config.toml
d_mlp = 448
rope_base = 48800.0
init_std_qkv = 0.0447
lr = 0.00269
lr_head = 0.00619
warmup_steps = 344
decay_fraction = 1.0
train_tokens = 133100000
dataset = "wikipedia_en"
Each number is 50 + 15 x the weight over its row's rms, rounded and kept within 0 to 99. Layers, rows and columns count from 0. The size before them is the row's rms in percent of the matrix's.

# down: layer 3 MLP down (transposed), 448x128, rms 0.0517, rows 417-443, columns 0-127
# up: layer 3 MLP up, 448x128, rms 0.0694, rows 418-444, columns 0-127
down417 087:84 64 72 79 41 50 33 63 68 52 24 24 40 88 34 44 45 33 54 45 45 28 56 30 39 44 10 36 53 45 64 74 52 54 45 35 61 38 54 61 38 62 63 33 38 44 34 26 77 44 44 65 53 51 62 52 55 70 44 51 33 55 35 36 43 36 50 68 33 43 49 41 74 14 71 40 45 56 27 57 24 53 35 37 30 69 50 68 44 30 42 18 54 36 47 75 54 71 41 51 68 56 43 53 62 47 48 64 52 58 51 47 21 64 61 63 55 43 56 31 50 59 42 80 46 35 43 58
up418 099:72 49 59 51 58 66 38 45 59 33 63 44 62 58 47 48 49 49 45 58 37 76 58 62 39 40 80 55 56 68 48 45 59 63 72 54 58 60 60 46 09 41 79 63 37 15 57 18 54 54 75 53 35 42 53 50 64 41 85 27 39 67 61 52 58 55 53 75 27 17 34 55 56 71 37 29 55 72 43 38 41 56 39 27 47 39 25 64 54 80 33 51 49 39 35 50 45 80 59 71 49 47 40 37 33 53 48 76 50 43 49 53 61 55 52 59 57 70 24 60 64 26 46 63 24 20 50 42
down418 097:22 42 60 39 41 49 43 48 65 55 37 57 21 74 59 37 53 38 38 79 70 57 42 56 58 30 38 39 52 33 51 60 57 71 35 62 45 62 48 37 50 37 32 50 47 83 69 36 53 26 68 70 63 34 27 29 44 73 36 72 54 45 36 48 44 31 32 15 57 73 43 39 20 59 50 70 58 33 53 79 54 29 54 57 27 36 50 39 67 41 46 38 48 52 41 27 40 73 46 66 37 75 50 35 69 46 37 50 69 57 45 71 77 49 28 17 39 46 65 63 51 77 47 48 42 38 49 39
up419 101:22 38 52 59 49 70 76 67 38 64 56 69 70 41 55 50 34 48 49 50 56 43 54 60 64 14 29 63 61 78 44 57 46 31 40 44 70 38 42 65 72 52 26 52 98 33 33 43 55 59 46 42 61 58 16 38 33 52 45 53 63 65 41 49 23 68 47 55 58 34 32 46 62 66 45 48 79 37 37 47 66 47 47 37 78 46 37 30 55 37 40 82 67 64 32 65 65 52 44 44 64 56 85 53 58 45 62 73 63 50 68 81 44 59 63 42 47 40 60 33 58 33 48 48 53 41 77 29
down419 099:35 38 31 58 37 55 35 28 32 20 36 34 33 50 52 35 71 51 52 67 60 69 57 54 35 53 40 63 67 34 28 48 42 59 39 59 75 65 58 70 58 36 16 40 44 59 42 39 53 39 43 54 35 62 56 28 77 51 86 58 52 86 17 38 48 42 24 35 62 41 46 35 67 37 40 74 23 81 29 50 60 56 50 42 40 50 41 84 61 60 59 50 25 29 54 45 60 61 36 25 60 55 69 47 39 39 34 72 53 54 63 46 61 59 37 58 44 39 29 36 61 50 76 62 67 47 42 54
up420 087:14 46 45 34 34 45 59 45 13 63 55 85 62 69 31 87 37 51 56 56 18 39 69 48 28 33 36 31 68 56 49 42 74 42 55 58 46 65 55 19 52 80 65 37 59 35 46 43 48 59 69 42 72 45 53 63 76 74 67 38 37 20 50 72 68 52 65 37 43 54 64 62 48 39 56 48 62 51 36 56 53 51 52 38 36 53 22 37 30 54 53 63 53 51 27 49 40 31 46 39 51 61 39 43 58 52 50 35 50 36 46 77 47 71 51 69 66 64 50 30 42 53 25 45 84 50 42 65
down420 094:50 49 70 55 36 54 43 35 42 52 51 48 69 45 44 39 44 87 31 42 36 51 43 63 50 40 33 36 73 45 50 24 55 50 43 52 75 64 54 36 46 77 61 28 54 43 77 79 33 17 36 66 36 45 41 52 56 76 62 46 53 28 53 32 62 28 56 40 12 55 30 49 31 69 32 55 52 47 62 49 39 39 71 58 53 45 51 36 62 00 48 41 45 67 42 85 43 46 46 61 76 52 34 62 54 26 61 46 60 45 46 46 27 48 80 67 52 75 57 64 40 29 39 68 44 59 41 62
up421 105:56 66 35 25 72 43 72 45 57 42 54 55 62 23 68 44 68 74 56 63 63 63 78 40 50 42 57 57 61 51 71 37 22 45 39 74 48 47 49 22 57 40 48 45 57 41 56 65 46 54 13 61 40 44 64 68 34 39 33 34 37 64 68 63 36 38 35 77 59 46 44 64 49 33 39 62 59 60 67 72 24 81 65 21 57 31 64 56 83 47 31 68 12 61 52 54 60 45 80 43 48 37 41 33 73 41 51 56 45 33 61 56 54 42 58 32 29 26 47 47 63 30 61 38 51 44 57 37
down421 105:35 71 53 23 66 49 61 54 65 62 47 55 51 36 59 59 60 49 57 42 40 37 22 45 20 66 50 67 35 49 68 36 73 54 53 54 54 48 61 51 44 63 35 53 31 42 73 76 40 56 43 32 45 42 46 65 37 31 18 56 48 34 45 37 40 36 42 63 35 60 49 60 64 69 64 63 66 65 11 51 66 77 45 86 30 60 43 52 44 75 34 50 83 67 46 26 69 65 36 33 15 41 55 49 62 66 33 42 43 49 72 28 46 37 63 46 49 54 37 47 31 56 44 58 55 16 69 22
up422 077:61 72 40 49 22 30 44 51 41 45 34 59 44 45 55 70 17 37 56 41 51 35 69 17 57 68 63 56 76 45 71 23 27 82 45 28 51 59 72 43 64 59 59 56 47 73 48 58 50 65 27 66 67 61 72 56 55 51 30 56 36 51 36 47 50 53 45 43 70 69 30 53 43 69 49 61 50 58 41 43 53 79 38 49 69 36 54 62 47 54 54 09 16 31 42 47 42 69 46 39 71 60 30 40 36 65 44 30 61 63 59 37 50 27 38 42 40 82 66 27 64 42 64 44 56 52 22 48
down422 080:51 59 28 30 50 39 24 47 37 42 63 53 72 44 76 39 64 71 54 58 47 41 62 27 72 39 38 48 81 46 51 43 39 28 46 54 64 38 42 33 48 62 49 74 73 61 44 40 61 61 41 67 41 86 15 27 54 40 37 59 63 47 54 49 46 74 86 33 44 22 76 46 27 63 61 41 63 59 40 61 33 30 33 49 54 45 49 59 65 39 50 45 47 69 55 55 43 41 57 71 37 28 35 35 48 34 49 54 89 38 62 37 30 37 74 64 37 46 75 42 42 34 54 56 74 24 64 59
up423 110:42 49 17 74 67 63 43 50 47 60 50 54 46 56 56 41 43 67 39 34 63 72 62 66 27 32 65 34 54 46 46 67 31 49 29 68 68 66 73 55 80 77 24 41 38 76 57 30 37 49 43 27 31 20 32 58 81 65 56 42 28 39 54 39 40 51 40 40 37 85 29 76 47 57 43 62 58 40 65 52 65 53 58 45 65 79 57 40 64 50 40 44 67 86 70 44 36 58 42 54 35 71 84 31 58 46 54 54 66 48 49 55 45 71 43 47 47 56 20 46 54 44 41 56 63 42 41 31
down423 106:34 34 57 26 56 28 55 68 47 43 48 46 52 61 60 70 59 40 77 70 47 55 43 38 29 63 23 70 46 85 79 73 19 60 51 39 29 56 55 47 42 37 36 45 71 38 37 56 74 44 42 67 57 55 55 35 43 57 47 52 46 42 59 63 62 70 58 57 47 25 45 79 38 39 45 34 76 38 33 43 53 27 46 51 39 47 50 35 27 55 79 44 38 53 40 51 55 56 40 45 39 52 37 56 63 38 54 60 22 57 47 25 23 44 68 33 41 11 76 74 75 57 53 72 33 65 40 70
up424 099:53 40 84 76 50 66 55 47 69 66 70 62 27 26 24 63 39 25 66 27 42 75 57 61 59 40 48 64 52 81 44 43 66 52 58 51 49 39 46 52 48 29 57 43 62 74 65 50 43 32 43 61 72 43 36 52 43 42 53 49 60 32 20 65 41 63 74 56 59 53 75 48 39 55 44 45 60 43 74 37 53 50 33 49 47 45 73 43 25 38 57 43 28 22 50 48 40 53 45 40 70 62 48 72 84 80 56 49 51 68 35 61 69 48 63 22 17 55 66 23 53 58 65 25 49 41 34 34
down424 101:73 58 20 28 79 27 57 49 30 41 47 68 65 33 53 56 40 71 45 34 50 58 50 40 33 64 58 46 24 73 52 44 49 35 49 47 58 21 50 27 70 46 29 26 61 41 36 43 69 61 40 29 54 44 32 46 70 38 63 53 45 43 44 57 34 54 33 64 55 43 35 64 27 35 49 42 52 47 50 46 75 30 73 49 71 14 76 62 50 32 62 44 37 58 38 40 55 72 45 62 44 61 52 43 22 70 33 66 46 55 51 33 59 22 51 36 60 30 50 76 61 29 65 30 54 28 19 70
up425 086:43 58 28 38 60 55 56 54 14 82 79 57 64 73 42 59 71 72 33 61 36 56 45 14 15 32 83 55 47 37 55 50 55 26 52 45 71 53 61 24 45 52 43 47 47 42 39 37 52 34 65 48 66 58 92 67 50 73 69 34 32 41 44 56 44 34 67 15 35 52 52 63 67 49 69 55 48 33 47 55 68 56 55 56 48 36 58 51 56 57 50 62 36 63 41 52 69 51 78 36 50 71 54 64 38 44 43 55 57 31 44 32 60 77 50 57 61 39 27 34 27 44 49 47 41 33 24 53
down425 089:42 63 34 20 67 41 33 41 63 37 18 37 30 63 21 39 20 29 64 54 41 29 81 61 43 36 47 69 51 83 48 88 53 55 56 77 63 31 57 73 47 77 48 42 42 53 40 55 37 39 41 59 38 45 63 41 39 51 24 38 63 36 57 38 60 49 50 65 25 39 56 47 44 50 47 42 70 48 34 69 34 51 32 48 67 38 75 28 44 47 52 64 51 40 50 72 24 44 32 63 51 36 69 48 58 52 51 62 38 51 46 32 55 40 82 69 73 59 20 49 43 32 72 64 69 45 45 53
up426 095:39 61 34 42 48 59 70 36 61 48 65 54 36 60 45 66 66 27 53 73 27 34 44 72 52 51 75 50 63 42 67 76 61 21 49 39 93 40 63 63 48 76 51 50 24 30 47 65 72 60 52 51 56 62 51 20 46 36 59 57 26 43 31 50 50 59 58 54 59 54 52 70 66 71 41 45 63 36 75 77 26 43 54 24 22 37 65 28 69 60 55 46 43 43 39 28 39 54 27 53 62 42 20 52 39 52 48 37 24 70 50 54 39 63 33 53 51 27 39 44 30 45 61 52 34 26 74 60
down426 093:85 44 30 32 55 59 35 68 62 55 40 29 65 43 40 69 54 60 58 69 30 51 41 51 54 26 53 53 51 49 69 50 53 36 55 50 55 46 56 58 44 49 67 67 63 50 69 54 48 41 42 85 58 39 38 26 62 41 46 72 61 66 76 54 46 50 35 49 35 50 65 45 46 25 53 33 18 51 61 64 68 47 22 39 48 66 60 52 62 64 24 51 91 49 51 31 25 44 58 63 59 44 51 80 26 53 77 61 37 39 33 67 60 52 09 46 45 60 86 67 63 33 55 30 39 58 55 28
up427 101:57 52 65 79 40 38 83 63 60 54 85 51 49 24 41 45 59 45 64 64 62 34 84 67 70 31 43 49 18 61 66 45 31 27 49 51 65 77 38 31 57 40 62 76 44 35 44 50 49 55 41 31 38 37 32 80 70 71 48 42 66 50 51 86 32 48 47 54 58 56 50 67 57 62 38 43 52 24 61 40 48 63 72 33 47 49 60 21 58 62 49 39 50 30 16 40 52 37 45 63 49 33 62 43 51 33 52 50 48 39 41 59 57 41 51 34 48 40 22 71 72 53 81 54 32 47 59 32
down427 101:56 66 75 43 22 51 70 50 49 57 40 35 64 47 71 63 59 76 51 59 47 37 50 33 59 61 76 31 54 66 33 57 74 58 55 55 35 60 72 58 71 39 46 23 30 55 56 39 59 48 43 56 17 05 59 57 45 82 66 66 59 49 43 36 52 41 54 67 66 63 52 39 49 67 48 37 49 45 58 55 42 54 70 66 31 48 65 66 79 46 59 39 69 57 42 55 69 59 32 39 58 36 44 42 60 63 47 44 72 57 97 77 54 39 35 63 63 31 58 48 52 90 37 46 23 40 46 61
up428 094:43 62 43 77 51 81 55 40 39 51 46 67 85 68 50 39 67 43 45 41 38 66 51 84 34 48 67 04 44 45 25 50 30 44 31 59 58 30 40 56 69 39 33 45 63 25 38 68 72 59 46 55 49 55 51 44 56 55 41 44 53 44 52 39 52 32 64 32 50 37 42 54 31 47 56 43 48 49 60 46 47 35 51 64 59 57 65 30 46 76 13 36 43 77 57 59 66 51 42 50 61 48 21 50 23 55 44 64 64 38 67 57 49 73 34 47 26 43 45 35 54 45 33 60 72 35 20 06
down428 094:53 48 57 51 49 42 80 30 41 62 45 36 14 39 50 46 54 47 49 51 64 55 58 55 74 47 65 67 69 55 62 64 53 51 28 54 66 54 26 47 24 57 52 56 53 34 50 28 39 44 35 40 40 41 43 67 60 45 26 77 73 25 38 67 54 74 56 53 32 54 60 62 60 27 25 27 54 39 50 55 60 64 49 45 62 68 52 27 64 44 86 71 52 33 64 42 39 39 33 21 62 69 70 70 76 50 52 24 64 63 45 46 63 64 49 65 56 42 61 96 38 71 31 41 70 62 52 29
up429 109:80 79 62 53 30 15 51 32 54 45 82 65 35 19 54 32 78 39 70 27 56 71 47 62 52 39 43 72 24 52 39 46 33 64 60 58 55 70 48 74 52 37 29 72 44 44 49 73 44 43 16 51 43 37 45 49 52 49 37 72 55 50 66 55 43 71 51 62 61 46 34 59 55 79 38 47 63 43 67 63 59 67 80 32 32 27 74 53 70 53 50 64 45 71 31 43 50 72 65 46 26 46 50 41 72 40 58 60 36 63 46 17 53 43 50 60 47 48 47 61 68 47 40 67 57 54 63 67
down429 110:48 50 50 50 42 33 85 38 65 47 31 07 50 31 39 63 40 35 28 16 46 35 51 64 34 75 49 60 30 32 24 15 31 48 54 59 37 43 42 43 54 53 52 76 22 45 45 48 54 41 33 75 75 47 50 40 43 50 60 59 74 61 54 33 62 33 56 52 67 44 75 45 49 48 33 79 57 66 50 45 82 45 43 56 55 44 24 28 66 75 30 74 66 66 48 44 55 39 58 35 32 36 18 53 55 45 52 54 44 77 64 70 53 30 65 44 54 39 51 60 57 46 65 48 33 46 66 49
up430 103:81 74 39 42 33 69 33 70 60 57 39 58 59 69 45 57 28 53 64 17 55 65 59 19 40 50 59 31 51 71 44 39 53 43 71 34 40 39 53 45 73 77 47 44 43 63 45 74 55 78 28 78 67 48 78 47 50 61 27 61 39 26 46 78 47 30 39 55 68 29 39 37 61 44 53 40 62 55 46 36 57 51 44 22 27 65 21 83 51 50 28 47 42 63 62 66 46 43 41 32 42 60 64 61 72 55 31 67 38 81 41 46 48 40 55 47 42 39 57 64 40 22 44 57 65 45 59 44
down430 103:65 33 62 59 52 47 74 26 44 33 33 52 55 61 47 71 37 64 46 43 42 44 82 63 68 56 56 28 82 56 59 63 34 65 41 41 28 59 53 42 40 63 58 66 47 13 46 50 52 59 35 42 33 63 42 47 23 50 68 36 54 69 40 59 59 74 67 43 63 66 54 65 61 52 60 73 70 59 21 33 29 32 59 64 50 51 37 46 72 33 57 68 51 30 43 26 56 75 60 83 50 59 70 55 28 59 54 58 50 47 36 67 60 61 56 45 64 58 31 91 79 62 73 34 44 70 55 39
up431 092:53 58 68 66 80 69 58 35 30 63 55 56 38 48 60 31 37 87 33 48 68 66 40 47 34 46 68 41 63 56 24 56 33 26 60 50 54 66 70 36 41 58 36 41 79 82 54 33 65 57 46 62 45 39 51 69 40 63 59 44 45 59 54 66 45 46 50 50 37 73 28 13 43 47 39 55 61 56 40 22 54 50 52 35 72 76 37 66 26 52 66 47 59 67 45 51 37 29 69 47 45 58 67 31 46 87 46 64 56 23 30 72 31 26 63 41 31 55 72 46 62 58 37 65 48 70 48 42
down431 093:74 40 41 42 42 58 38 43 40 60 33 53 64 71 24 50 68 55 22 89 50 53 41 59 63 74 33 48 38 62 70 66 49 51 58 32 40 44 40 42 25 36 62 77 33 52 51 75 33 48 54 60 78 51 23 34 63 49 79 51 33 28 62 57 50 65 59 21 54 56 37 38 31 27 50 33 48 34 49 44 73 36 46 65 28 29 61 64 45 39 38 64 38 61 16 61 71 21 60 37 53 45 51 52 26 47 61 67 20 45 41 57 50 51 66 49 40 58 52 25 72 42 52 65 48 68 55 73
up432 094:44 47 68 70 26 45 59 35 57 20 43 54 32 53 58 55 73 47 47 34 51 43 37 45 68 37 39 62 75 53 31 65 74 42 57 50 66 41 63 77 43 57 42 54 50 41 44 09 49 68 40 45 55 66 59 21 34 27 50 67 36 25 30 40 38 37 49 46 35 76 59 50 32 41 47 69 62 48 47 65 60 31 59 81 26 56 31 59 45 33 52 55 61 47 57 30 38 50 45 46 40 50 47 73 63 87 70 57 71 95 87 51 30 59 64 44 33 59 49 69 55 46 37 49 53 41 52 68
down432 109:64 60 40 45 61 68 51 55 31 27 43 26 30 55 59 39 88 54 57 63 46 53 56 70 54 35 31 53 46 68 64 46 80 44 35 66 46 46 46 56 52 60 38 70 22 57 33 23 48 44 49 74 49 66 71 34 56 41 62 53 18 45 24 36 44 39 30 48 47 61 41 36 51 35 84 58 51 69 45 42 65 49 60 80 76 90 38 67 49 22 58 46 70 72 51 32 22 70 47 43 28 48 45 47 42 66 22 25 50 64 56 33 66 60 46 73 41 52 37 65 49 57 55 51 48 39 65 54
up433 074:28 43 38 24 42 42 66 42 44 25 39 43 59 61 47 26 60 53 44 60 38 35 37 55 32 34 45 65 55 51 47 34 75 44 66 19 65 65 77 66 58 62 54 31 44 28 38 47 49 64 47 47 37 58 36 41 54 44 37 71 56 56 31 21 29 79 44 54 55 67 42 51 58 69 68 43 64 68 67 80 58 54 44 53 34 57 58 32 57 50 51 64 53 53 39 24 51 51 52 40 76 49 63 41 30 64 70 38 61 91 63 67 49 86 56 43 76 77 45 78 82 54 37 59 61 27 56 45
down433 075:61 43 25 40 77 86 73 73 28 49 54 62 53 36 28 40 62 39 47 56 32 38 50 40 43 50 47 57 41 85 71 58 55 64 66 63 38 42 66 52 39 44 47 63 53 87 56 34 37 31 33 58 42 46 57 39 47 61 42 28 48 39 63 43 46 35 29 63 54 54 52 54 44 42 53 43 36 63 33 36 54 71 27 29 09 61 65 38 63 61 25 42 33 61 34 60 27 57 21 41 34 53 62 32 65 58 53 56 24 36 27 24 62 36 43 37 73 35 58 55 50 64 34 25 66 62 38 68
up434 107:51 67 49 44 64 67 53 33 72 73 45 61 75 50 42 65 51 68 42 43 82 42 46 57 60 43 67 43 71 33 54 40 30 61 81 35 32 41 14 80 57 25 63 60 73 59 46 54 68 56 22 42 49 52 36 52 66 52 19 37 59 38 68 68 34 47 43 68 54 72 57 46 55 50 62 56 54 23 51 49 40 61 45 51 39 33 69 53 77 34 49 24 41 61 53 24 83 49 91 50 65 30 54 28 43 42 84 50 52 40 50 53 63 65 55 47 53 42 38 48 49 46 44 67 32 38 30 35
down434 104:35 39 55 20 44 54 77 32 76 62 76 65 38 46 41 84 50 61 57 58 00 45 37 55 41 46 35 44 18 61 32 50 67 65 37 17 40 39 64 31 65 54 51 51 51 34 72 24 36 53 58 49 35 75 42 55 37 53 61 43 53 40 59 30 54 54 62 31 56 67 34 50 24 65 66 42 21 62 69 59 29 53 30 42 56 21 32 54 33 56 31 67 64 64 40 69 46 38 49 35 60 54 53 62 36 51 42 43 30 33 60 30 59 63 52 77 52 59 55 43 54 47 42 40 48 36 52 25
up435 109:57 56 41 43 49 39 26 52 37 45 48 35 54 54 51 27 68 86 34 25 51 69 37 37 71 45 33 42 53 59 44 38 38 51 59 22 48 24 33 26 28 28 43 53 54 56 64 44 31 69 46 31 25 39 71 35 71 52 56 35 30 74 37 57 30 52 62 55 56 34 52 42 65 32 49 70 39 33 31 50 42 28 76 20 56 43 64 32 65 38 62 59 63 66 85 60 52 55 63 45 51 68 61 55 52 28 45 54 38 20 56 11 63 45 34 74 59 49 41 45 61 41 49 57 51 19 63 37
down435 106:14 47 58 58 78 53 49 71 37 55 35 53 56 54 47 85 65 36 59 55 59 31 56 47 37 52 65 59 36 53 68 50 42 47 53 34 59 44 66 63 27 41 53 10 53 99 26 68 67 49 66 48 64 31 49 48 57 47 41 75 55 24 76 44 55 40 54 24 35 80 70 63 79 58 35 45 45 58 68 35 42 47 42 75 41 42 44 44 23 48 38 51 55 31 51 49 40 52 43 48 60 13 52 55 49 73 43 15 53 45 33 53 40 53 58 54 50 48 54 60 35 52 65 47 52 77 47 51
up436 073:64 76 43 59 37 71 47 56 59 31 70 31 55 55 46 16 42 72 62 27 12 44 58 49 34 24 59 27 47 49 42 49 50 38 65 40 56 63 48 69 48 69 38 66 24 37 22 59 61 37 52 55 62 50 40 51 77 59 49 37 76 32 50 32 57 48 54 34 38 60 38 66 61 29 62 43 68 54 84 44 41 52 56 48 54 45 51 43 31 31 56 31 45 56 32 41 57 71 32 56 44 61 36 39 60 83 45 16 51 53 63 79 55 37 67 59 28 46 24 64 58 40 41 63 08 51 42 52
down436 083:31 48 56 42 60 41 38 39 53 50 46 33 50 40 52 61 49 23 63 52 80 52 50 50 37 45 34 52 39 62 55 49 60 49 66 46 58 53 63 45 27 42 44 30 67 69 39 29 37 40 60 52 46 72 34 24 65 31 78 28 29 48 47 19 25 45 56 57 49 29 01 39 36 47 51 34 63 57 33 82 82 62 66 53 44 32 56 38 34 55 53 62 63 13 44 54 53 62 30 48 69 55 45 61 61 27 64 48 59 29 46 65 49 45 42 37 49 37 65 66 51 33 47 28 31 97 58 39
up437 104:75 61 50 61 44 24 34 50 68 67 45 62 60 27 45 42 49 59 47 60 45 67 17 70 39 28 31 66 54 41 45 63 48 45 65 48 28 40 62 31 23 47 35 63 77 27 54 51 31 50 37 62 43 72 56 68 76 51 62 43 33 23 43 59 43 44 44 34 39 40 56 28 57 31 55 64 51 40 37 23 39 35 28 34 55 52 77 44 47 62 58 36 73 32 39 58 61 48 67 47 17 10 87 55 37 30 58 73 37 53 33 40 46 38 64 73 50 46 41 49 42 54 41 30 74 36 48 58
down437 105:54 40 44 70 61 33 31 59 41 52 65 39 76 42 58 64 47 46 47 29 38 50 58 30 66 48 39 42 32 44 41 46 38 61 50 53 56 76 16 67 53 47 76 40 63 67 69 59 61 77 67 32 84 51 37 30 45 59 44 38 66 48 62 38 67 78 63 78 60 34 56 64 48 67 64 45 36 40 62 68 47 43 61 36 67 39 30 37 29 25 56 50 42 58 53 73 29 68 66 52 81 58 40 72 49 66 38 46 64 52 44 44 25 65 68 20 45 56 85 41 27 31 56 59 60 77 59 56
up438 103:58 58 49 83 51 62 34 56 45 53 45 59 48 53 45 68 53 62 35 81 62 56 59 46 30 58 57 59 55 53 56 78 23 41 51 47 62 77 39 25 57 41 50 59 40 70 48 53 35 69 51 54 52 55 39 52 86 66 21 80 45 46 63 58 33 35 39 46 73 59 58 70 42 34 74 20 47 41 79 63 22 67 61 52 49 60 49 60 60 42 18 46 38 27 57 56 46 49 60 55 58 70 49 38 27 49 89 66 40 31 51 60 23 33 43 62 51 14 66 59 60 19 55 41 62 57 53 31
down438 101:24 41 35 58 32 52 75 37 44 67 48 63 67 33 72 69 27 57 52 42 60 58 60 48 29 67 32 53 50 70 60 53 62 55 27 52 38 42 53 51 56 68 67 50 42 61 46 43 51 59 53 39 20 78 45 77 84 20 61 66 34 59 39 59 58 46 56 63 66 00 38 40 45 40 68 41 48 24 21 64 65 30 45 63 68 40 52 67 50 61 61 28 66 49 22 51 36 44 35 54 70 50 36 58 57 50 45 30 46 62 58 51 50 52 33 46 59 53 69 38 48 90 39 36 28 46 43 71
up439 095:51 68 55 44 60 27 70 44 55 70 69 40 39 24 40 27 54 43 45 64 38 57 69 33 60 34 51 36 43 28 45 55 50 45 58 39 43 47 52 18 16 59 46 60 74 51 53 56 60 56 28 54 45 55 65 26 54 28 19 44 21 59 62 65 53 71 43 29 28 43 52 51 79 69 52 49 46 43 50 53 29 61 55 33 38 65 75 53 52 64 32 52 24 46 23 40 71 41 49 28 53 30 15 47 27 52 66 36 56 25 23 39 47 61 53 65 39 67 69 64 29 65 66 30 32 40 71 60
down439 097:64 39 42 39 65 37 36 70 71 53 44 32 72 57 47 68 80 23 32 62 14 27 55 50 66 70 58 40 47 51 63 49 29 50 30 35 33 87 60 47 46 32 56 22 30 82 62 34 64 54 47 65 47 50 65 55 67 49 71 54 56 77 52 47 46 47 76 44 49 33 56 36 39 23 47 47 42 57 36 16 41 34 42 74 49 55 64 46 36 56 53 37 82 81 43 67 47 22 63 62 30 55 50 68 70 68 23 35 63 46 42 45 58 49 64 48 49 39 42 43 36 65 53 61 47 44 55 56
up440 094:36 39 16 61 51 54 54 67 20 49 48 30 45 17 29 49 33 47 36 50 35 75 43 64 22 61 92 48 64 31 59 46 45 52 30 60 54 42 68 57 64 65 45 43 71 52 53 67 50 64 62 57 63 41 48 34 47 33 35 46 53 30 43 47 47 76 35 18 17 57 51 50 42 53 50 72 62 79 39 32 40 41 52 28 50 52 76 43 57 67 70 32 41 54 62 27 57 38 43 34 53 44 50 26 54 68 36 42 48 71 20 73 49 63 45 47 43 68 44 25 48 55 39 74 42 70 57 26
down440 095:68 70 55 58 56 51 49 35 30 43 39 53 61 55 76 81 55 59 38 54 41 44 61 81 58 65 73 55 60 40 52 48 55 36 42 45 35 68 31 62 28 28 46 67 47 64 44 48 39 34 29 71 17 36 34 62 45 17 48 35 55 55 54 73 76 40 55 55 53 40 40 68 72 62 74 40 40 71 88 49 60 62 60 65 65 36 35 58 55 63 65 61 64 43 26 47 54 58 43 56 47 52 39 39 24 74 53 50 68 80 53 34 41 68 34 88 47 45 64 54 40 39 65 29 76 48 75 51
up441 098:33 49 79 41 43 44 46 72 55 37 42 58 66 36 29 42 53 36 66 43 64 45 41 32 42 64 51 75 63 43 41 76 58 47 50 58 70 61 53 38 48 37 55 49 74 35 57 48 52 51 54 54 60 78 43 44 39 43 49 45 33 27 51 25 38 43 68 58 72 69 16 34 43 29 20 68 56 64 49 48 20 42 63 19 29 66 67 56 53 33 62 66 58 08 55 18 55 77 33 51 51 43 45 55 69 46 32 27 58 74 64 53 49 50 29 81 55 69 51 60 54 34 27 44 42 42 36 72
down441 098:61 50 71 50 40 53 19 46 64 91 47 39 43 57 33 11 93 65 33 71 48 57 49 49 52 52 39 39 54 61 39 75 57 65 71 29 36 48 30 33 20 39 47 51 37 35 62 33 41 65 43 60 40 66 55 34 51 62 43 49 38 55 26 35 38 44 19 49 55 32 47 57 25 83 50 60 63 35 47 84 31 65 67 64 51 34 57 51 56 56 55 45 45 51 34 31 76 59 46 33 66 42 54 47 52 82 40 38 60 43 48 36 60 30 38 49 40 51 51 70 70 71 30 40 42 60 43 51
up442 102:28 37 48 55 52 52 75 37 28 41 42 61 44 71 37 36 63 33 55 50 75 51 63 34 45 70 32 72 73 29 47 29 73 61 47 19 31 51 53 27 62 44 41 25 48 75 34 35 52 27 65 55 40 49 42 49 30 69 52 64 62 50 54 48 61 82 39 76 49 22 80 40 66 70 51 81 47 48 20 46 72 42 26 49 47 52 47 62 38 44 72 68 56 31 41 47 59 69 40 39 80 63 41 17 46 67 63 37 59 39 35 60 48 42 32 49 56 51 62 37 43 52 26 33 43 57 39 61
down442 101:68 64 67 73 61 76 54 54 76 79 56 66 36 66 71 54 64 34 56 59 28 55 47 38 61 27 57 52 48 58 34 66 42 21 53 60 71 25 45 63 38 38 29 67 46 50 47 65 60 68 35 58 56 75 48 40 59 42 35 74 42 50 62 58 59 37 47 28 47 69 32 65 33 86 46 31 36 53 56 39 26 55 67 14 36 49 53 50 52 34 22 38 42 42 64 46 35 21 49 39 32 43 67 41 46 54 47 73 26 64 69 64 63 72 57 18 55 47 29 56 36 47 36 64 49 33 52 67
up443 096:78 53 55 59 69 61 50 45 62 27 52 71 43 38 49 42 30 59 54 79 60 48 38 50 56 57 52 59 45 64 43 28 50 25 53 52 53 74 38 27 45 30 68 56 51 42 48 37 40 54 49 66 70 71 53 68 62 17 51 50 59 38 53 76 35 65 55 28 14 70 36 59 34 37 11 25 37 47 68 62 15 63 45 58 59 35 34 54 38 59 37 33 43 17 52 72 33 44 58 56 35 40 46 48 58 52 64 55 54 38 26 77 78 36 42 51 33 28 69 73 67 52 46 61 66 54 42 33
down443 093:33 54 63 38 69 65 78 60 74 49 60 32 45 46 55 31 55 62 52 75 47 46 77 69 28 24 39 34 44 37 60 41 51 49 40 60 52 20 67 14 43 52 37 61 74 46 54 57 46 46 41 63 72 60 52 56 87 24 37 49 44 32 39 42 61 54 46 05 48 25 61 50 54 33 46 33 38 65 34 57 49 39 42 60 58 49 57 39 36 46 51 53 41 43 68 43 42 32 49 28 39 53 65 74 26 60 53 64 56 63 48 46 17 22 47 44 69 27 45 62 24 86 48 35 48 68 36 58
up444 120:34 42 54 62 62 44 46 49 63 41 45 71 53 46 80 51 33 58 42 72 52 52 59 58 58 70 32 66 65 60 45 57 21 50 60 47 70 60 39 45 46 79 45 67 52 25 76 18 43 47 21 44 52 63 50 55 59 56 33 48 57 30 79 42 28 38 60 64 77 48 38 40 61 50 43 37 41 29 39 29 51 66 52 54 85 73 49 31 45 62 54 39 34 21 41 40 36 46 38 35 33 67 54 45 74 28 62 59 67 52 86 35 35 60 40 42 38 40 79 58 84 42 72 34 70 68 45 56